Each number is 128 + 32 x the weight over its row's rms, rounded and kept within 0 to 255. Layers, rows and columns count from 0. The size above them is the row's rms in percent of the matrix's.

# layer 4 MLP up, 2560x640, rms 0.0685, rows 96-148, columns 128-191
size [ 98  93 105  79 106 101 107 102 102 108 107 101  96 111 105 104  96 104  92  98  98 101  96 102  96  97  97  97 103 109  97 112 101 101  95  93 103  99  97  90  95  97  97 111  92 105  99  99 101  97 104  98 111]
[[ 78 149 113  56 113 142 165 113 122 129 104 185 223 114 146 176 163 129 115 100 108 182  87 121 122 148  97 148 147 154 129 172 121 190 106 139 112 168 170 147  94 146 110 152 168 122  98 121 163 116 161 172 113 110 156  74 172 132 117  91  95 108 151 106]
 [116 126 132 121  74 168 162 136  94  76 185 121 159 127 182 107 128 132  97 124  85 151 131 188 148 100  78  89 112 138  56  89 108 174 129 119 173 125 116 141  81 131 202 147 158 103 120 172 121 187  79 104  92 116 125 132 140  91  92 101 152  98 168 113]
 [111  90 142 185 189 103 156 172 132 149 102 159 123 208 122 103 111 165 169 115 128 127 137 131 182 100 135 144 132 134  94 132 164  90 108 163  71  59  35  93 134 146  72 135 104 131 133  84 203 138 135 132 126 131 131  98  98 162 172 131 139 161  85 108]
 [123 137 211 116 179 116 114  92 143 179 141 102 168  98 100 128 103 180 132 126  81 136 108  93 149 114 146 119 116  35 122  58 112 145  55  99 123 102 137 156 100 121  74 116 108 135 103 128 147 147 103 101 139 201 157 159 101 203  97 113 125 120 183 126]
 [127 138 125 120 175 124 156 117  99 117  90  89 117 159 181 116 170  99 134 124 152 104 133 148 131 144 134 121 149 114  99 197 152 221 156  93 123 101 126 173 114 167 107 184 133 128  81 155 151  65 109 151 142 107 195  98 160  91 157 105  83 104 133 147]
 [124 116 139 124  84 108 121  89 121  77 174 193 112 135 142  44 116 137 153 106 104 102  68 190 162 121 126 119 103  57  97 122 167  41 122 154 163 131 152  93 176 113 143 158 103  89 108 123  72 117 139 121 138 150 161 117 136 173 156 157  55 165 155 134]
 [121 145 128 136 118 137 126 165 132 123 145 109 157  81 148 139 157  54 120 150 165  84 116  60 114 144 239 121 159 129  99  96 177 143 147 161 137 130  97 106 153 105 121 116 131 166 104 121  82 113 121 133 179 101 113 112  83 125 127 155 191 191 177 157]
 [119 122  82 128 120 149 145 150 117 111 106 140  76 130 140 146 118 186 119  60 177  94 101 136 148 115  97  82 129 175 151 163  92 104  80 147  94  89 158 128 101 124 139  99 153  96 146 190  96  66  48 145 134 107 106  78 101  28 103 108 142 195 132 150]
 [103 117 151 208 137 156 149  92  64 141 153 139 137  88 120 106 211 207 105 119 118 134  93 115 154  59 133 140 123 163 141 130 132 130  99 172 108 105  70 113  87 159 166 129 142 128  84 123 114 129 160 127  95 175 174  83 132 133 129 132 112 104 140  82]
 [128 148 128 120 127 148 138 121 144  98 175 149 171  94 116 121 146  81 123  90  80 131 131  24 155 180 142 105 132 103 108 114 144  84 127 182 125  96 118 149 162  69 118 134 140 118 139 135 133 102 148 138  95 100 164 141 136 130 141 124 157 134 176 149]
 [116 113 135  97 130 134  89 129 151 123 147  79 152 117 122 221 108 107 141 135 121 154  85 153  61  98 129 126  78 203 148 131 132 148 164 186 115 119 207 211  92 155  65 103 139 150 130 136 167 169  95 168  92  80  63 105 114 156 131 116 152 161 139 150]
 [140 139  83 150  90 105 119 127  93 109  81  81 118 190 201 142  98 120 121 118 137 138 156  63 124 141  81 136 116  93  64 141 127 117 148 113 142 164 147  94 129 141 122  97 178 139 161 122 104 123 177 106 125 114 158 153  70 110 133 177 183 128 109 177]
 [139 103 201 118 169 110 132 118  80 114  85 182 176 159  94 147 109 120 131 122  49 196 104 114 182  85 113 176 143 173  86 109 147  92 192 109 124 138  81  87 188 132  73 152 109 110 102 128 135 156  89 106 142 105 108  73 153 131 160 121  91 138 151 141]
 [137 215 116 140 100 120 163 191 153 156 144 127 137 116 127  85 104 142 134 127  75  80  91 158 174 140  94 132 135 105 135 133 104  97 141 138 166  69 163 133 152 146  34 127 108 178 121 134 156 152 146 134 178 107 137 145  82 132 138 162 117 137  74 148]
 [138 135 181 161  87 162 102  94  98 154 145  55 138 159 138 100  99 119 138 116 120  79 138 147  69 187 129 169  86 107 175 182 164  84 145 113 126  92 162  99 152 115 176 149 168 141  86  89 148 116 138 123 164 146 185  93 101 118 130 109 158 135 139 126]
 [139 119 153 149 112 114 114 109 126 131  96 135  94 152 108  78 114 126 120 200  92 186 122 125 138 151 163 134 131 187 127  97 108  84  54 169 119 143 162 174 105 146  98 114 129 104  86 123 172  50 174 146 122 175 132  96 119 130  74 163 113  77 114 128]
 [177 154 162 156 114 106 117 138  78 114 134  95 147 138 170 230 172 139  87 122 163 122 163 136 160 157  92 165 116 106  85 165 164 133 115 115 114 110 138 110  85 134 126 103  89 105 162 148 114  46 189 108  69 112 120 139  79 174 172 120 114 167  85 147]
 [ 97 121  87 140 193 121  83 135 127 126 176 149  98  90 165  86 129  95 133 113 156 167 128  91 143 175 128 118 122 113 139 151 159 121  79 129 190  74 140 111 112 121 110  65 112 149  68 156 123  86 174 114  77 138 122 110  86 125 121 151 115 106 108 106]
 [105 119 119 137 150 146 102  85  73 115 138 156  91 120 140 137 124 129  94 172 121  73 125 137  96  52 128 122 109 130 160 118  91 130 106 122 118 181 152 114  88  59 107 108 151 167 138 140 138 146 161 211 192 111 114 113 128 124 120 123 123 155  76 110]
 [119 121 141 160  74 160 152 131 221 121 173 110 139 136 152 111  75 178 137 179 128 119 168 100 134 168 138 105  89 142  93  97 145 118 109 114 110 155  96 117 129 131 127 111 147 110 104 167 146  93 165 132 113 112 161 115 151 143 175 140 105 152 131  85]
 [100 110 139 180  85 168 145  59 124 133 129 130 127 122 186 122  86  98 203 101 117 155 113 106 114 121 140 140 131 152  53 120  82 122  62 165  99 191  83 152  89 157 106  96 117 156  97 126 140 110  91 134  99 127 109 181 125 137 144 128 141 123 104 113]
 [105 159 117 136  90 129 120 107 112  92 135  67 102 123 109 121 165 169 132 122 167 127  66 155 145 122  97  99 162 141 158 144 150 149  96 194 117  92  92 112 116 146 191 162  89 129 124 116 148 184  83  98 145 130  58 140  97 193 142 140 132 179 115 131]
 [147 129 107 121  96 170 142 135 141 101 145 130 135 115 113 136 114 204 149 126 146  85 178 139 139  95 105  89  92 115  81 188 133 108 112  92 130  83 150 102 151 174 100 147 126 154 104 192  99  87 120  97  85 105 175 138 116 144 169 176  75 110  91 140]
 [ 63 140 138 104 128  86 111 154 130 135 145 109 131 112 125 102 119 164 107 160  98 140  43 118 136 161  91  96 138 135 147 186 139 113 145 165 149 127 114 126  91 160 166 144 175 131 147 129  91 193  64 111  68 144 194 150 137 130 140 159 144 128 161 164]
 [ 97  70 106 143 144 110  89  97 170 173 120 119 191 138 137 206  85  97 138 154 132  68 105 151 129 130  95 110 130 113  62 102 127 217 150 172 116 166 110  98  69 107 124  63 124 134 109 164 175 142 175 135 120 146  73 148 131 131 120 133 148 102 132 116]
 [103 113  62  99 109 137 126 111  86 145 174 116 177 132 141  89 146 137 101 131 147 187 106 144 121  86  91  96 130 160 140  66 125 124 170 107  90 126 134 122 131 203 109 192 127 126 149  89  36 103  86 148 164  90 130  93  92 160 129 148 200 161 178 108]
 [122 211 114  93  80 202 123 126 161 143 127 163 150 122 115 130 131  75  88 151 140 132  84 112 125 173 135  94  80 154 156 129  95 126 105  88  86 145 114 153 166 146 206 154  99 167  93 139 123 104 160 155 136 102 132 171  62 105 138 103 137 117 127 119]
 [110 142 133 138  38 141 120 184 150 144 184 144 145  89 162 187 171 117 146 131 108 159 184 153 136 142 149 106 122 102  68 148 117 108 151 120 169 130 119 162 158 122 168 126  88 129 128  96  96 172 125 142 106 108  73 137 164  63 165 121 169 162  84 125]
 [ 96  69 109 134 128 117 140  88 110 147 164 119 107 173 135  89 152 147 154  90 112 147  92 179 110 123 105 111 120 128 110  59 122  50  90  95 155 128  93 144 132 131 182 153 105 194  92 153 204 167 156 100 119 161 145 116 133 137 138 144 188 134  93 149]
 [102 162 137 151  92  85  91 119  85 149 111  98 163  98 114 145  53  77 154 130  81 145 174  95 176 153 163  78 198 122 112 183  76 115 113 120  95 124 117 146 136 117 153 147  56 132 188 117 125 138  92  73 128 124 155 130 112  97 103 117 114 187 112  71]
 [155  90 140 141 142 193 158 112 130 136 121 130 130  95  67 117 133  93 122 158  93 137  85 142 160  97  79 140 114 133 121 123  73 148 143 118 161 160  87 141 139  79 167  78 146 115 134 127 107 126 159 148 180 112 152 213 129 124 142 152  89 216 122 138]
 [132 137 144 153 164 194 138  90 101 114 101 125 147 121 163 123 134 124 114 106 139 149 126 120 136  95  77  66  66 146 157  56 185 119 143 151 129 120 125 120 146 131 181  96 128 137 146 155 125  80 188 146 174 114  75 127 132 106  92 148  73 127 131 140]
 [115 114 188 130 157 119  64 149 122 102 161 190 158 144 152 163 104 118 158 132 166  55 112 165 154 115 118 146 156 161  76 170 132  66 168 140 144 144  53 138 167 146 150 126 159  96 110 151 114 114  96 111 108 193 144 155  85 133 111 149 149 132 100 123]
 [ 91 111 100 145 185 144 116 112 138 120  79 124 105 128 164 150 111 189 111 130 142 150 173 136  76 188 116 135 134 136 129 104 152 146 115 102  89 117  96 185 153 141 101 147 127 122 135 133  92 165 113 139 184 152 154  96 111 118 158 158  55  82 128 129]
 [136 103 143 103  93  55 137 108 159 108 152 164  87 146 164 152 121  82 108 133 153  86  56  90 169 137 136 172 217 106 151 166 153 143 168 199 112 107 232 181 136 160 138 167 102 162 129 152  93 139 167 125 144 113  87 138  94 117 141 158 150 111 160 120]
 [ 72 118 125 111  85 113  97 169 181 143 178 106 187 149 109 108 168 177 112 108 142 177 143 130 143 144 151 128  97 140 148 119 121 180 114 151 129  94 101 111 125  81 124 173 121 107 158  48 151  71 161 175  91 133 187 121  91 124  63 163 158  84 115  80]
 [ 73 186 137 111 208 144 180 128 167 180 123 167 104 115  96 114  77 125 153 143 124  87 148 143 123 126 109 125 173 103 101 142 119  69 132  90  99  96  94 131 106  75  85 127 140  92 119 199 157 179 125 128 164 165  81  27 119 167 141 179 113 116 166 156]
 [158  87 115 169 127 104 132  72 150 145 165 112 137 160 199 170  83 144  93 168 114 130 124 201 110 131 165 149 160  84 134 126  93 145 126 132 124 173  90 163  69  86 118  89 170 126 133 152 175 108 181 130 149 163 123 177 155  41 144  94 141 119  81 160]
 [160 125  91 117 148  71  87 134  88 181 114  56  90  76 136 107  39 141 148 157  87  89 100 160 166 180 199  92 117 125 141 122 120 196 135 171 128 152 161 100 161 139  97 146 190 144 120 186 120  89 104 177  69  75 144 175  82 110 201  78  88 147 125 135]
 [163 121 139  95  95 123 108  85 153 178 146  72 156 115  72 164 111 101 113 162 138 126 156 111 144 125 172 150 149  89  89  61 154 107  82 151 128 166 214 177 131 171 206  86  68  78 106  84 110  91 159 150 106  90 115 112 125 152 153 161 163 147 151 126]
 [123 101 143 128 144 136 159 143 152 121 158 125 159 147  91 162  88 140 107 183 131 134 144 114  97 100  85 112 145 179 172 182 128  92 128 167 139  83 160 111 143  80  67 136 120 115  95 146 121 111  70 131  76 131  58 127 113 153 190 148 133 168 120  89]
 [124 153 105 194 147 151 132 103  84 154  99 155 206 104 181 110 158 115 112 108 105 105 139 119 129 149  57 132 132 112 178 127  95 141 118 114 205 140  42  90 187 138  94 169 120 116 124  52 191  91 165 121  86 164 104 158 177 138 121  96 151  93  94 162]
 [ 77 109 191 143 145 138  92 118 126 140 100 183 163 125 133 129 107 103 152  90 156  97 168 154 127 145  56 196 119 140 110  73 116 106 164 107 172 107 122 119  76  82 157 128 112 137 163 150 152  68  82 168  78  56  70 128 122 109 165 116 144 111 142 154]
 [147 157 102  96 124  74 162 134 162 148 166 117 146 107 160 152 123 158 101 133 105  84 115 116 165 179 143 102 156 131  80 132 128 103 124 170 115 115  61 134 191 127  91 120  66 156 167 113 146 156  73 142 156  87  51 175 175 117 122 137  94 102 123  85]
 [ 89 181  54 165 132  52 146 108 142 162  86 124  92 154 164  97 147 181 147 104 187 146 103 104 205 110 159 129 110 142  93 105 143  49 179 118 159 162  94 134 111 125 133 106 118  77 110 156 164 100 160 143 102 149 167 110 118 136 139 154 189 142  78 166]
 [147 129 107  97 129  41 129 233 135 182 173 177 107 124 106 142  79 102 192 137  19 146 143 104  97 144  91 113 173 127 123 125 117 102  89 116 155  75 157 106 120 179 173 128 186 140 150 109 118 170 156 126 131 131 139 120 158 121  84 203 166  98 154  90]
 [137  94  83 139 122 168 103 149 215 169 166 106  48 181 123 113  76 143 118 181 140  92 105 187 159 106 145 141 137 141 118 119 139  89 139 139  94 101  70 109 194  90 151 190 169 116 154 147 145  97 123 102 114 130 133  97  95 159 160 175 125 104 139 139]
 [149 111  75 184 168 119 160 106  97 147 141 191 139 108 116 131 117  94 179 112 160 161 102 124 123  81 122 126  92 102 132 186  60  86 119 130  84 135 115  74 151 147  74 128 173 122  96 133 164  76  68 120 126 101 153 163 164 135 139 105  98 117 143 149]
 [157 156 129  74 227 145  76 116  46 183  99 150 167 134 120  85 138 172 166 108 162 160 166 143 115 182 132 143 123 120 148  78 180 149 181 105  88 118 147 171 157 164  96 150 119  86 152 144 144 126 128 116 185 114 117 113 127  78 116  96 154 152 128 130]
 [ 96 113 115 157 112 148  78 113 142 130 122 108 186  83 106 121 123 141 105  89  80  75 217  97 112  71 142 153 100 117 105  99 145 166 145 188  81  76 169  93 181 169 134 145 125 139 139 186  76 138 115  90 120 204 165 114 192 140 131  95 110 124  97  91]
 [ 73 193 119 122 110 100  90 195 154  82 143 131 155 101 100 128 100 199  98  80 164 113 105 103 136 142  96 116 132 159 150 122 159 184 108 115 145 113 109 114  90 133 162 119  85 107 140 131  84 162 103 152 117 141 134 152 110 107 144 172  89 132 153  69]
 [107 119 118 156  82 129 133 143 126  96 111 131 141 150 110 193  99  89 108 162 136 152 181 121 107 167 180 145  99  86 121 137 132 124 167 125 132 151  91 105 101  34 129 136 201 183 124  99 135  98  94  82 136 134 121 117 148 120 179 116 102 139 138 153]
 [ 79 137 107 153 129 180 135 105 159  75 146 122 147 164 134 104 152 167 135 133 183 173  85 157  91 130 189 114 141 103 170  84  93  80 158 165 123 128 120  98 109 122  59  99  96 105 155 164 133  58 122 205 114  83 116 185 176 137 110  90 143 109 171  83]]
# layer 4 MLP down (transposed), 2560x640, rms 0.0334, rows 96-147, columns 128-191
size [ 96  96 102  84 101 102 103 104  98 102 102  97  98  98  98 102 100 106  99  98 104 101  96 105  94  98 100 102  99 106  99 106 100 103  98  99  99  98  96  93  95 100  97 108  98 102 101 103 101 100 104 101]
[[144 105  99 153 143  72 120 146 123 161  76 102 111 103 133 109  75 114 106 128 122 172 105 118 139 126 102 177 211 154 116 110 128 121  91 109 118 132  80 153 121 115 133  82 116  92 129 182 130 144 169 120 106 124  94 115 184 161 188 153  88 108 142 158]
 [138 150 117 129  81 136 117 157 115 101  92 121 137  85 147 113 169 121  77 153 114  98 101 155  72 111  89 127 105  89 142 148 132  95  64 144  99 123  94 120  75 110 199 120  82 106 163  51  92 135 129 128 116 188 189 135 126 109 168 128  49 156  79 159]
 [145 115 134 137 155  94 116 137  71 148 143 128 106 163 159 105 110 149 139 154 111 180 113 217  91 171 154 170  85 148 100  63 152 123 214 137  73 146 131 149 107 219 210 124 106 100  65 113 148 115 121  75 135  89  85 155 168  90 127 131 163 161 120 129]
 [145 115 123  95 156 128 176 124  84 114 110 121  81 126 112 114 158 137 125 147 105 134 138  85 155  73 113  97 120 138 163 143 153 162  95  79 118 143 101 156  96 125 156  87 154 112 213  74  86  97 106 105 101 115 131 218 178 134 183 174 149 107 108 118]
 [155 127 150 101  99  92 181 144  87 144 109 132 134  87 175 101 126  74 125 117 149 100 143 174 102 133 175 152 120 145 159 111 109 133 148  66 133 170 216 114 100 181 117 102 139  92 144 177 153 138 171 109 153  91 211 132  99 150 157 168 142 144 127 113]
 [ 81 102 121  20 188 103  96 139  74 168 124  56 126 124 154  75 115 183 154 187 144 117 127  83 198 124 123 132  53  73 100 114 141 111 116 168 121 134 171 169 188 114 141 156  85 181 124 143  94  96  88  91 112 138  79 156 123 178 116 151 139 177 118  87]
 [115 146  88 142 141  90  83 115 149 101 103  66 127 116 148 134 146 116 108 109 163 106 128 163  73 138 151 155  91 113 125 102 108 144 113 132 157 150 128 162 137 153 129 153 110 113 124 157 131 152 148 130 167  74 103 115 121  70 144 144 129 138 112 132]
 [110  99 130 106 112 128 138 118 108  78 129 144 129 103 146  53 157 172 120 100 116 102 137 131  88 145 171 147 131 144  83 133 111 140  85 183 157  79 193  97 118 151 107 100  86 107 115  85  89 118  75 114 140 140 111 142  84 130 110  72  89 132 143 116]
 [138  82 200 174 135 120 130 144 124 115 111 133 155 118 101 126 108  83 133 153 199 132 141 132  89 147 136 137 104 148 153 140  80 125 107 111 105 167  99 145 104 161 132 127 185 159 170  98 154 133 166 129  85 161  75 115 124 105 116  81  86 104 200 166]
 [132 137  96 130 100  83 170 119 117 130 169 103 103 120 169 153 178 165 137 189 117 108 146 146 127 123  86 155 130 167 131  91 153 105 193  86 141 121 105 137 139  86 146 123 158 153  99 165 116  91 100 143 127 111 143  92 128  91 144  92 125 113 165 156]
 [109 107 129 126 113  74 121 146 145 107 168 103 133 160 112 164 107 116  66 148  98 142 161 181 133  69 116 115  99 199 111 103 132 115  99 150 135 166 112 176 115 158 131  84 118 130 136 136  99 136 105 140 142 104 211 146 109 136  96  89 193 157 126 138]
 [152 163 115 139  83 105 144 138 110 135 143 209 191 174 137 116  97  84 176  87  75 139 112  86  99 112 137 129 121 165 115 112 112 140 164 147 136 144 150 119 145  86 108  87  41 122  94  95 104 163 194  85 128 107 172  96 125  90 143 100 171 106 112 117]
 [111 151 140 174 116 157 114 122 122 118 120 100 158 105  90 125 143 101 104 165 168 134 172 105 140 123 141 166 112 153 164 129  88  51 127  83 184 129  92 161 137  96  99 115 136 152 151  92  96 126 131 116 126 120 164 149 121 121 174 119 133  61  56 152]
 [136 167 196 114 182 140 128  77 104 100 189 107 221 116  75 109 105 200 134 127 157 136 117 130  84 144 123 148 139 102 173 128  75 108 158 110 134 126 109 130 139 142  59  94 183 189 146 101 117 132  86 143 143  90 168  93 186 136  95 148 112 104 100 155]
 [144 168  81 119 206 130 109 124 147 134 106 153 139 164 194 127 117 119 160 119 145 150 137 125 175 118 145 128  98 116 199  95  76 166 148 161 115 111 139 105 126 160 101 121 110 103 154 131 114 111 127 114 110 125 155  79 140 159  81 147 146 105 143 161]
 [ 94 147  95 173 105 166 164 102 167 127  82 121 163 127 161 124 169 143 153  93 149  60 117 115  83 126 106  53  83 114 119 112 155 149  89 126  97 159 160 159 140 143  91 105 120  94 166  98  92 101 130 132  91 102  49 105 138 102 118  82 110 142 113 119]
 [ 77 139 126  86 167 110 154 140 170 144 112 131 160 133 120 127 138 159  89 138 167 115  88 119 120  97 126 174 150  97 103 135 156 123 175  91 142 146 139 105  77 146 211 127  86  80 121 137 181 177 141 199 139 191 135 142 136 121 122 119 103  79 109 163]
 [124 151 138  81 137 165 119 164  86  93 145 137 123 131 110 155 137 141 139 155 128 114 117 102 156 123 154 159 148 115 136 152 102 111 106 120 148 123 109 180  63 119 124  62 133 100 169 113 107 105 103 144 127  93 119 187 109 161 130  31 144 134 105 119]
 [106 188 148 152  83 118 171 137 149 131 158 148 115 164 131 153 193 128 139 145 163 106 143 206 106 159 141 148 175 145 106 170 102 139  87 120  96 121 132  76 134 195 149  76 125 172 144 137  82 119 104 145  98 108  72  74 126  92 148  88 113 129  42 157]
 [134 109 126 192  91  80  91 114 128 143 123 146 131  94 115 144 172 162 154 189 101  73 160 194 106  71 113 127 114  87  88 212 132 111 145 135 111 191 110 161  86  83 182 118 124 152 137  88 132 119 113  85 135 114 148  99 181 127 143 115 169 187 150 141]
 [112 120 145 186 153 159 176  96 117  86 145  96  96 194 165 140 114  68 109 109 147 144  72 137 195 157 187  83 111 146 149  98  82 107  96 121 178 148 178 165  54 147 115 108  52 173 121 154  95  91  58 158  81 146 163 138 148 123  73 150 143 167  97 196]
 [144  80 144 140  81 142 137 142 120  81 146  75 162 150 159 156 120 128  93 134 128 154 101 130 161 121 128 149 125 132 100 107 157 110 122  96 166 137 138 169  67  79 222 143 150 121 123 102 143 123  78 114 111 139  71 161 145 120 156 100 150 129  70 132]
 [119  82 170 105 128  87  95 104 172 123 108 142 131 110 148 162 191 136 135 142  98  97 161  80 152  81 109  89 181 120 100 138 167 167 163 148 162 168 101  68 116 139  97  66 107 179  82  77 159 125 191 138 130  82  97  80 153 141  72 130 131 180 101 111]
 [113 131 161 123 176 151 110 168 111 145 113 103 120 140 210 144 160 151 161 157 154 122 121 169 161 175 125 102 100 129 147 140 147 136 129 141 119 109 163 143 146  98 123 117 153  92  98 104  95 135  98 182  97  88  71 159 132 145 145  83 116 134 109 196]
 [ 92 149 102 115 114 141 127 158  92 124  79 183 142 104  80 117 164  97 148 119 137 108 148 214 106  97 103 115  87 117 162  98  82 146 165  85 186  89 126 155 118 147 121 142 103  88 148  84 101 112  87 125 169  98 171 137 172  88  43 115  88 188 139 142]
 [ 75 129 112 139 107 132 143  82  87 124 122 129 149 134 132 159 122 133  94 111 172 133 107  68 109 153 109 204  72  94  89 121  71 158 127  97 162 124  95  70 141 153  81 121 136 160 141 179 163 100 113 108 135 188 145  87 195 136 171 139 122 115 103 144]
 [142 173 163 143  90  97 145 172 116 149 158 163 120  98 170 107 138  75  96 165 120 117  94 123 117 207 136 140 111  98 133 147 125 212 127 167 103  75 136 171 149  65 131  79 117 127 129  84 121 145  87 120 144  93 123 111 119  71 120 113  72 139  85  92]
 [150 138  98 103 154 124 155  85  30 162 125 142 126  99 123  81 137 159 128 111 131 125 110  98 116 127  57 166  98 129  67  97 154 152 153 120  75 137 136 148  50 164  73 115 144  79 138 146 191  83  94 138 137 119 114 146 126 151 130 112 162  82 167 116]
 [158 150 143 147 137 143 138 161 141 156 191 128  95 115  83  96 117  99 162 111 145 107  98 153  91 130  69 133 157  75 112 128 186  98 125 239 108 124 129 129  74 178 106 174 105 130 160 116 138 127 147 146 133 142 153 112  78 122 140 148 231 114 162 137]
 [110  87  58 128 145 135 107  79 157 129  92 136 122 166 120 134 177 137 160 164 147 113 109 132 123 172 116 179 181 131  88 167 115 149 136 111 175  79 172 148 146 111 127 189  43 130 135 138 138 162 111 137 128  58 145 104 105 139 140 124 130 182  89 152]
 [110 115 146  58 153 110  75 136 130 104 123 133 114 135 129  87 161 109  95 121 162 108  91 135  69 138 126 101  98 136 120 130 152 171 112 141 140  65 153  77 148 119  51 160 154 146 112 176 164 111 100  76 136 125 120 133 138 102 107 123 154 171 126  40]
 [136  98 111 156  75 117  95 162 122 109 120  62 134 117  70  61 146 148 146 124 139 135 112  96  94 158 180 121 118 108  86 103 148  68 132  86 111 105 174 119 136 112 107  96 172 118 133 161 137 133  71 114 124 156 136 125 101 112 154 124  65  98 147 109]
 [139 175 165 173  71 124 104 173 117 100 137 205 111  88 132 147 128 136 148 124 133 104 166 190 183 141 165 119 105 153  79 186  97 112 163 125 125 105 138  92 127 158 135 135 147  92 146 166 153 129 100 174 154 135 127 161 117 104 150 112 182 105 204 193]
 [151 106 142 107 198 127 152 153 163 145 182 110 169 132 109 117 127  95 172 138 131  88 169 134 102 169 103 140 138 124  80  40 120 173 152 107  93 111 122 162 160 176 177  95 109 137 160 110 130 128 120 117 140 132 165 165 164 151 100 106 165 111 174 102]
 [101 125 147 132  76 101  84  74 141 129 122 165 123 118 106 126 141 129  33 102  98 165 123 149 130 133  75 123 127 214 133 152 122 118  93 202 113 155 201 114 146 127 103 147 142 124 134 135 152 138 211 172 105 119 138 145  94 115 136 169 121 122 173 138]
 [124  92 162 135 160  86 123 160 123  69  98 187 131 110 141 132 130 168 112 114 139 117 119  80  95 107 147 127 108 171 123 147 136 146 137 136 157 159 116 128 127 131 145 141  96 127 155 172 156 123  99  91 141 124  54  81  74 194 148 148 172 158  87 175]
 [140 100  74  90 141 153  92 137 132 103 150  83  81 107  83 106 155  74 135 132 137 108 141 140  89 110 107 155 150  95  77 174 106 134 112 131  87 118 168 123  66  57 157 124 114 195 158 163 125 127 133 115 142  96 147 116 141 139 147 133 118 102  98 148]
 [107 178  99 144 158 133 122 100 120  76 110 136 155  92 105  74 100 109  95 141  83 138 114 126 123 174 100 120 126 164  96 142  82 153 113 146 135 172 112 109 127 103  97 187 134  99  87  51 163 146 128 108 132 157 138  71 135 134 174 120  76 136 122 129]
 [174 105  98 170  79 163 162 144 121 144 208  97  96 126  90 126 149 181  63 139 121 101 120 111 130 180 156 118 125 176 126 156 120 120  84 118  89 155 108 193 102 136 182 106 102  97 174 114 103 159 142 110 144 127 128 141 174 159 123 159 108 131 131 233]
 [153 155 149 151  84 111 110 105 110  63  86 141  46 109 127  84 157 116 125 128 161 152 178 137 130  98 126 130  78 153 118  90 133 124 126  80 164 121 156  70 131  63 201 139 119 143 154 131  96  87 113 134 172 167  48 101 118 158 150 144 161 120 133 153]
 [109 118  99 158 163  51 104 145 103 127  83 137  71 169 168 149 131  90  73 117 122 143  73  86 137 132  68 199 133 124 171  72 156 143 195 171 153 122  80 153 165 170 124 132 121 156 176 129 158 176 121 188 142 118 124 169 139 173 130 150 186 118 138 109]
 [135 127 108 110 173 109 140 122 185 131 159 159  94 133 115 130 128  71  76 163 138 151 132 100 115  90 161 191 106  67 154  96 144 100 184 155 138 121 177 126  53 109  84 106 117  93 119 100 170 145 126 192 132 127 155  93 163 162 105 119 145 133  98 110]
 [170 141 132  99 120 143 157 155 162 118 192 139 110 126 152 167  95  91  97 179 168 131 165 117 107 132 166 126  74 114 133 109 120 124 154 199 158  78  88 171 143  78 148 124 106  60 166 107  43 120 155 108 134 127  69 144 122 157  95 127 167  95 151 139]
 [144 134  83 154 143 112 101 140 168  69  85 103 115 126 196 186 207 143  91 113 117 145 138 120 104  92  93 155 103 115  87 145 101 124 136 128 129 117 110 113 126 128 155 164  94 148 196 117  83 118  94 122 115  91  67 118 148 104 134 105  89 117 165 162]
 [137  89 161  88 149 179  82  96 148 148 100 113  98  83  88 168 157 139 120 111 174  69 114  82 140 142  91 106 105 148 126 112 165 155 126 106 158  82  97 184 146 154 131 113  86 115 104 153 177 147  84  82 130 234 107 173 130 101 142  71 115 187 176 136]
 [ 88 136  57 165 111 130  98 141  33 150 177 159 129 128  55 118  99  62  90 183  80 135 157 111 148 150 162 173 155 124 185 133  41 155  83  55 139 140 135 129 111 116 169 137 170 195 147 116 156  56  69 176 154  93 104 131  71  88 151 158 134 106 114 139]
 [118 124 138 108  79 166 150  89 175 204 106  89 132  82 129 108 168 168  97  92 130  81 135 138 179 167 180 168 121 162 117 127 130 150 107 153 188 151  98 154 120  93 103 150 170 164 134 146 153 121 213 128 137 246 182 166 116  73 142  85 136 122 107 104]
 [110 116 132 126 139 130 136 118 154  88 121 168  86 180 124 104 114 111 175 124  97 155 147 135 126 161 171  86 128  79 135 129 116 138 156 162 148 130 136  72 142 148 175 203 141 104 146 147 105 156 115  60 127 160 138 101 119 134 154 121  91 116 135 106]
 [ 95 106 111 133 136 139 105 120 169 135  99 112 171  53 150 118 138 120 146 124 155 102  94 161 114 145 112 111  84  90 139 150 153  66  84 162 155 179  93 117  95 130 136 138 131 129 170  98  64 226 164  90 151 120 128 176 162  98  95 217 146 106 160 135]
 [142 167 116  89 123  81 153  78  71  87 155  67  90  94 178 122 107 135 137 158 103 159 119 154 116 171 118  85 107 109  88 121 113 155 150 180  86 147 195  80  89 117  42 117 110 142  82 155 185 137 160 102 149  96 160  93 177 102 148 100 119 164 137 142]
 [122 129 157  91 158 147 109 119 157 155 100 107 115 110 157  90 150 197 213 118 133 162 138  90  65 130 124 132 137 127 141 138 119 158 122 156 154 128 125  98 152 115 133 128 117 151 142 149  96 161 121 141 104 127  83  90 131 162 149 139  80 149 150 196]
 [ 89 132 151 165 178 153 140 168 164  83  83  63 140 122 135 130 131 137 118 161 124  89 127 151 159 119 137 131 192 164 174 114 125  84 188 125 138 130 142 151 129  98 124 117 105 159 114 121 145 134 163  99 131 155 141 151 128 158  92 168 164  99 152  80]]